From a checkpoint of a small transformer trained on Wikipedia: vocabulary 11375, a variant of Muon for these matrices.
Each number is 500 + 40 x the weight over its row's rms, rounded and kept within 0 to 999. Layers, rows and columns count from 0. Numbers have three digits each. The size before them is the row's rms in percent of the matrix's.

# up: layer 11 MLP up, 1536x384, rms 0.0599, rows 1171-1230, columns 288-335
# down: layer 11 MLP down (transposed), 1536x384, rms 0.0559, rows 1171-1230, columns 288-335
up1171 101:497598602541485447489424455482495493446511533502572490514456514478528475437531506478483536519468470509536459456515418526510510503513528488480480
down1171 103:499471487525477508456529473514462508551440558513482420521541521501538527446444532494565521570519463512483541585446518441544458558478453511471573
up1172 085:515505448497499550546477526462467562465431460506514469499527506546458437546548396438499459491539542494504539465543466540468475494485435403535470
down1172 095:460542419515483453510485505476494454561558468527474532513492471418514478504552485485588532561594399543489458457446566554512476488604535549476563
up1173 097:536439459543464530455470478631579505530519513526439513467529484531520451499512490442415508513524523564553528534482547533419494423496497508533509
down1173 082:543498531482492519454475477478407459537450522477463471549509561554548537513529482472432532449536501565456517531444487579493433503605499475518542
up1174 102:480442467548547444473438552550510502507538502528495458500422513524540554507544494464535518406451485485481542497489488467471515551491515528558555
down1174 102:507513566486586582512614485527465511522527534564509490526521500482442433494466501474540496514523516452482579505585525480434467531518532551399471
up1175 107:449432496562566418455451491537488503436537515474471402492467503494500469505508448515484496466586505500513505489479508523544593492486490554413459
down1175 104:529485470519499453535490464514500435524435605438543501509421494508462493518462438483531533523538564461497505457591523428470546531489519451522532
up1176 091:599385493451451432521544502509509516516470485551520523477478565471512542486478438540537470527416503573503531524470535551524468437517429475496552
down1176 088:502520520508542550516454474540466494512560526510458403520471461471456460500486442456480525495505433502568492551507494523552541526508561509510553
up1177 104:407516570508504535434492534565498612534446541528506515506514501487547533552420478540543516537443498439435556503468497491475495479492574513507487
down1177 107:470490415506506499598535492487479480423468467455481496464509432504535555441452502446523505523432501528410439472491462486534546518511434492475466
up1178 103:440486498459516518468538546533483498455489434477516414573485506480536553500496553469547483359456481567475561488484511429513551540485542541516566
down1178 099:516497499499433557479475516529504449486399482559511500592494442536472499442476474478493531498505423499505566525460507503543439451500436499501533
up1179 095:515521498519461479459442473536399494514473521504474424388550432450549489476443522461536503459524430517498536517454559534497550480510457517467465
down1179 086:474417526511544514460523538526440522508531470529529487489453530476542508572550429547556505453478504508476489544488426437443485519425522503507472
up1180 096:524509523490495373492438483515484462496490492461453491482408502516466465570528548582465501574512478547484543484455386523555480475513484539490477
down1180 098:497548490432485473509452552462470426513514418562488488523511468465530421489567541505531506479414482541493459488412453428496534491513479482466462
up1181 101:461445482614456458477404484483478515551535532527461582559623451533479606520454560526445476411541506465477554516509488524462528469482518487476502
down1181 114:540475460521498443497454505575537532516434500490503589482454477571535473451604530523512481503536531500493528461502525503478471559455512463462586
up1182 088:458490496553513494495374464569503424497498511462545512469485591556429457458478446500453493492542585450475495585543487535549492498459478506489528
down1182 095:475509467453502528409498458491392509449541501480461488521602423543512473538550471483473503513520501469459445511466493433583491513573514496546555
up1183 111:503440485518432538497501416514501491529463507496511485496581460479493489490531532571467573525496461601487551539490504512564463476536478471506480
down1183 097:544473449484481549505455441429420462447468489500505480480536485517481502478511494515484491468597482480492488512519523546471492483516528493538536
up1184 109:430508425481513488425485545563492529533489463484543450517558495473559596560493474481503572455538547516510487498432524513502523468522546435457533
down1184 104:573475468419564565476593550548471427568484497547494477521477478493422557518420461491494491455551551505432535550518570432475503460479500524503454
up1185 108:557482528572433455485517462484520505574530484467541549517548497448488512550482468473477526474472549521533505580519519494450543454547493541516521
down1185 107:493456564490409515530525506453512505442415587475540534514532540457510473606511468539506491546486461478516508510443455482462496527523465497500510
up1186 098:496511504488487473568443561507473539492462498481462465491474430504446482472411502414544495559506423538493525606507484502386496516595519545447524
down1186 094:431502482462567494497460468532500563510463485506512532470479468579440474436456488540528469476468467515517486569495465505543487503498464542491505
up1187 100:482446528535486564483464498495523459537476522504457495517534583497474570505526476489441507488446442504476462474430456518520499499516564445530428
down1187 097:515562577523589497456605509542479441451585496514502511533451483562476481506496562517549527543457538459497483507471517429527524473541479543504548
up1188 104:520435508461486462532544526470564416466508467476460465528527459466526495513454444499584508552488447569471500497486479514515545467536486459515389
down1188 092:514456531445508539459515562492492505535537433481533541470521435498503552464492498539588549468439540548480524447491524461451578432572522519493438
up1189 094:541489501449572494479428465524498493537501506523591472565466553483415515512522540539499559455543544645455455466534488519490528539520458525569428
down1189 110:481520548509573551504553551518493488488408499523491541466490508576483548543486562493520461521498475533493486489515509527542598505490416522429506
up1190 107:521557445483438505514464550450492433565501485447509592463474483461466514543492460499531549499433481555519500534499622526546534518525549525507464
down1190 105:502501440511452527520509439511501446477556470490482534504510438533536494489447511508492489523558517466553564510526555500508479530555493527494513
up1191 105:434548518463490558534421464568484447467486572473549557516505572493532433558462499496455507513525494483490462470460509559480514563493569482525513
down1191 093:485452511537459550469455480493507596440478545495498513544524494452466500479516464489480554499457492501466478541461577473527511511473531553474567
up1192 102:521500507571490598536419496534488560523471446508507562504478518480534496500484519499491526481484604451480544483521499545469508491496465433512572
down1192 084:411467492438478489476551491495543522513498490475547441488444483583466530524523417549438555492441476479422480449481525472536486511481540470522552
up1193 087:598568424406476542471530450495507573509554495439500534479545454470477539485523485476469553474500521531448454454495504503551462499490477366487504
down1193 099:522481492504526493580416551515422469503532543509460496521497508469522471444512507528490534506541427510527545549538484515517525486479532469530533
up1194 101:544455587535521513557504503525524372523444494456453490520501443519561429474415478494545492588466469468537532502476480571521439473514531543472488
down1194 098:494476518478485454369431510495495487457504565532483585505514511471551581542588587413528469443498569547476438537490513579470446561529445414480463
up1195 100:539442568453488516512427513460475525545485400535451501480501524536465523475513507470548515431458539549491457524549546471487475464476529504573464
down1195 095:497514512458480408447543444481514522458489522578574473537482487526465399462500482461474563534512524508462508541504477538472473490562450515482472
up1196 107:495496460484564556523545505548418469483499517489511472517410490567493490552483445400596528461497507436531528518544521435515525462519505426517466
down1196 109:481466555543492499490477471444524480502561518483454501570529453517508474473508588486517525503429481450456489517501529453460417526524428495468487
up1197 107:479494549468470504507536469468479508550550514445519521467470440527542503560494517474536531538543503557471576519429530431493495524442425483455513
down1197 110:500499537478518472462557536516481565518452552551619486588448548445501476563511457440456530470504467451529550467507491466471542456485469489457495
up1198 098:451556573490493526502551475559551468500503440563431428532501432508498471516486515558456505524490492442475504494497496524462512509524438409523452
down1198 102:456522494553493463484550482505509471494527446504453493520559431429533511502506549494490562459474486482503625491466492504449516500563555398500455
up1199 106:510451495532572476509500479559469496519532564554459545584526512446503480477507548481556452481488513520538544508490525489518442496521502524496435
down1199 094:580495544598540526558443500490445574528501487522446543496454509430469441499539543514485524526504495482471529496476539501546516524464492467481522
up1200 097:452493534471534507473470448498586516531534539524460518497556516466501490528546508535479454566477447548517512454531473574469523544507492511467504
down1200 110:494506448537482404463497456506433461488447486574444496527476516527521498432480476433539537443479584429581448447435455495524513495515480478497508
up1201 086:500468470461452524486456492556495491441475520538509463501527466550515441488572511494503521483446571437547499503471541505475506481443407501516557
down1201 107:476492496541528517449474512542396538464491472601464489422519483467498559481483464496513508422466481532460473501444536491474432504467554465445420
up1202 100:553513562577493552521460551532491495436471469517549474502527468545472536415483456486557521499539526486412492571547487477453520503504482510517571
down1202 092:467480520532486467550447489460489492482473507509536517572411453535497442440539506534452583436431484515400418511545562484532530522503439557551457
up1203 107:447450498524476438471483522463546557547483479624459542530547597414486522545498480468445501508490532510565503497480470504476430416507529524470467
down1203 112:531516485590517414461539518505534557448497566492549528593524521517424527488486461519558407486521481594523454459494509575532577510514477552543501
up1204 095:487496507418511504528447552496551496474521491436475414491572449476601520451542492474437448513545599482446495541472528540452545583498485512482581
down1204 104:507467501497513549455475509528589466504513434487469571548577503457418523558437517507499463557492497553468490473480500487468497412530516542494503
up1205 093:515537442495508473483414548462601492428531393465483478520483592478502520496523499523566437495497479446483494501517502527556496471466524443446479
down1205 114:559499443522464487601491489494510514496524536480431527573488474506493489488476528487461529457539535572489493507495465471572528509451485454475510
up1206 108:514463449496530499487488493485547565502529524545459499513504500460462427527494469513480550484521519551504518528493464502512496482486476442517580
down1206 098:508470532482498451533492587547466474507524567499479533529460488535448453502432464583468478496471519444451497553567473565424536510577511448477559
up1207 103:507498528554615525491519585485464512441504431525481411532493529470457464559399517503528447407520548469473529495504462483459598505518508436454527
down1207 098:490476526484504527594432518488560412569438448500518587446546500487478523476463463527537527491501532488479502419474519484487462483436485467559549
up1208 103:517476556456489443492508508574419511523504554505540477529489443491491530525537532543449505478524457476523536487478517461472489509488518500442500
down1208 079:516461493459501454401509601480488428488508538434498493498508522469492455459483490492476459483521512457483547473470588506480527488498540533513506
up1209 102:486504480496581457453457587523489420400495487527508445532487491509504513482447529577508496499475521495420500523462519484496587511546409531494465
down1209 085:457487500498477483509495441458490492530543544509409466472498581519485512559492535474510532494508528496536370507531512408501619478475486465487555
up1210 093:502470458502503564491397487474537486489496588518457473498477513500529589470441459538487485488553530559503558563500531502471488429547487567496518
down1210 090:575518512501536524507450481469514573584447420515401481467534503518480512593581492466525465477455512442468462555528511532522481421558532464563448
up1211 090:432543487384515416495454491491452513484534432497437496424506548457445532517502472524530499496539444533525519522540449517581465522461525515562473
down1211 091:496568511527451486467475557420614510444476435467574548510487507505481458492536497529499482546559550487542499532513530507440473535521588439543488
up1212 098:437387441502532523507487565448519587516455477469497491501473496468451585439564507463548470450517524481488522430508465497521437497515558472610588
down1212 099:469464529526578446499486467492517594502451562528557451522509508536517469509511494483543467531533487519534550491512523605556548482465481447492405
up1213 103:523532532580451494520493556570517512481433496553540496486556499518544529486502490452546517490518565480504545587489519541505501508576487485558455
down1213 099:511518468432519477501537509379491472531560472440556433486524491512492566471471470486485487497476448482478459500526483492451444534487512465571517
up1214 096:516594499453451521467520455565525470528527498485486388434464438459561469540454390489471451483573566450477461463531436561519558502454433499523529
down1214 107:504473577449553484532532471426575549377514495486542456519521520391491461505482502492607499488476467444535527606547502523535490514512481542482524
up1215 110:517424551406523559531493494499540579463503469545459537450510521495480464556485499504505446487448505494512501495573476469560495508496465514454475
down1215 101:459536555535488529491472439449491583466530474512476489550474487500440487478527478509542463522471516493453493532530526511475515533557465444478567
up1216 094:498523462503477474555471558539451475396469518515479488482488540489465464561481568433495454503421439564441487501551537478591535476497495501420558
down1216 084:460426521461529463438527443512472465488522487527461530493514484504485507501487425444501514533497521465516406487465442511464441514514459504602481
up1217 097:465469495493431498533459428478489446521511449392508594540526453559476487499547485472448467470535532494540506496463528446533467458465510500495479
down1217 090:485515522530464534488460479488493485510462491568457449460537546555438447562485555556501513558507474467515523550443470459571505517481541482554493
up1218 074:477572553582508474433418490510472514495453505587574504442503472517530492461512483474488431512562468493509440506464457489501490427504515541512527
down1218 110:465458499546482528511562525516522465475457577511485518432440492532509501525453477547487549523477477511445561492509529459510458477498486523489529
up1219 105:474610470442493500520501462514528519517488506502460501509448520491479444524486446531522558563510497495468468500547490552437556422527516460491509
down1219 092:578495515475514404457513529480472506464471563517456429527487491547491483542438482494444526515485482500486538460528475552483495491567521527505547
up1220 103:471507507549548458519538516496514497474510546486479416480497552574518486514483421526526562560489457484467547498513487444447456443494469588533515
down1220 103:595515514522479506559488491527466553551506526515496497531447468501503510519449529405492475443502507489450498501503555474522508501486486527461424
up1221 105:494493500538455492485444528495467535537417532475490462492521520498465502507474501490527532507503540445502513553457580494562511430490521544499513
down1221 101:533546550522492548417491437510463458490485487582572530523540543532522495558558467533466514509499499448506485510485441588459467477493484464606456
up1222 092:400507543455502500441508482532549501494480508516511405387436470485540515494495496484517459507532485524487445482478440492480491537449445434513545
down1222 099:515561481521556519512508500496493491455534477478533577482539465455568453507499519501489540529495491510441484500533535524559493508472504548516490
up1223 102:440542527516517475481505483536484496474530484512460506451566521509443485478521500490548510456496521549605510507431506482570601460550506474492477
down1223 097:438509495494449502533493521483478522456546511498473466516514564544542519503480529464470427470448463538461546463519502470570461454441515516485529
up1224 099:522462468454452473546524557492495556520502496447486451500500500528484538525534477456543461496446534524542489468483538557531520538524620484567464
down1224 105:478457444461457429471462482522527508483513471531503524489522511465475491566441607497520521529497553498528497490501509516488491401449477510531575
up1225 101:491485504446465544492485412479549499449499569516451467490572560489482540368523509479510559533514467553489503501486516441477494502499572574570503
down1225 108:529491507535505516518463514390514491510525503511609547448607509487414475448421527449524426449457527535513515473540507468437490488508530517529454
up1226 101:516509502455546534514490489524485479469481478505535547509480458514480486523430428490582452474613467570434574541542527509498544478461455502502559
down1226 090:504558487558446446545491549499475455511483470498487504569491480421490539510416540459531437499507429442494544585523482496437500547518487470466396
up1227 100:418568571446530515556563486521479500500500448525478431439475539503495485551569521531424509482442485528540519528490509505551420499405497510472488
down1227 087:480519462508502497517480505471507462525440430431445495474523476494514484452497558507499517574454482526583466513472537466527538519530466471478468
up1228 104:533464503503512490496480394424546503517474438599473537555565509419459519522467581488487558442555528429463501593555438594589506497520516495553539
down1228 104:474488495449450597498480402441492464528501491450539460490583508516516516517532642525580493536429563506502613470520476475530510521522447495500528
up1229 091:549528526515448481527436493525490458538522454456536524507469518421543493521523469469524501524556497508470478533542495576508506453507527446512566
down1229 104:495407458530511498463543478496472485532538440560503534524455466429468484510514509473443475513468490498448516456519501444520476448527511507480492
up1230 105:508474486500538467469400522505523493503436525566381499490532506464554569523503459513518495479533516464513597478493511498545531478495490494470536
down1230 103:507474546500528523490495488530524485586503483412556574503540492449521443465434519503461450461560448510494510424542506564473445483491535531447534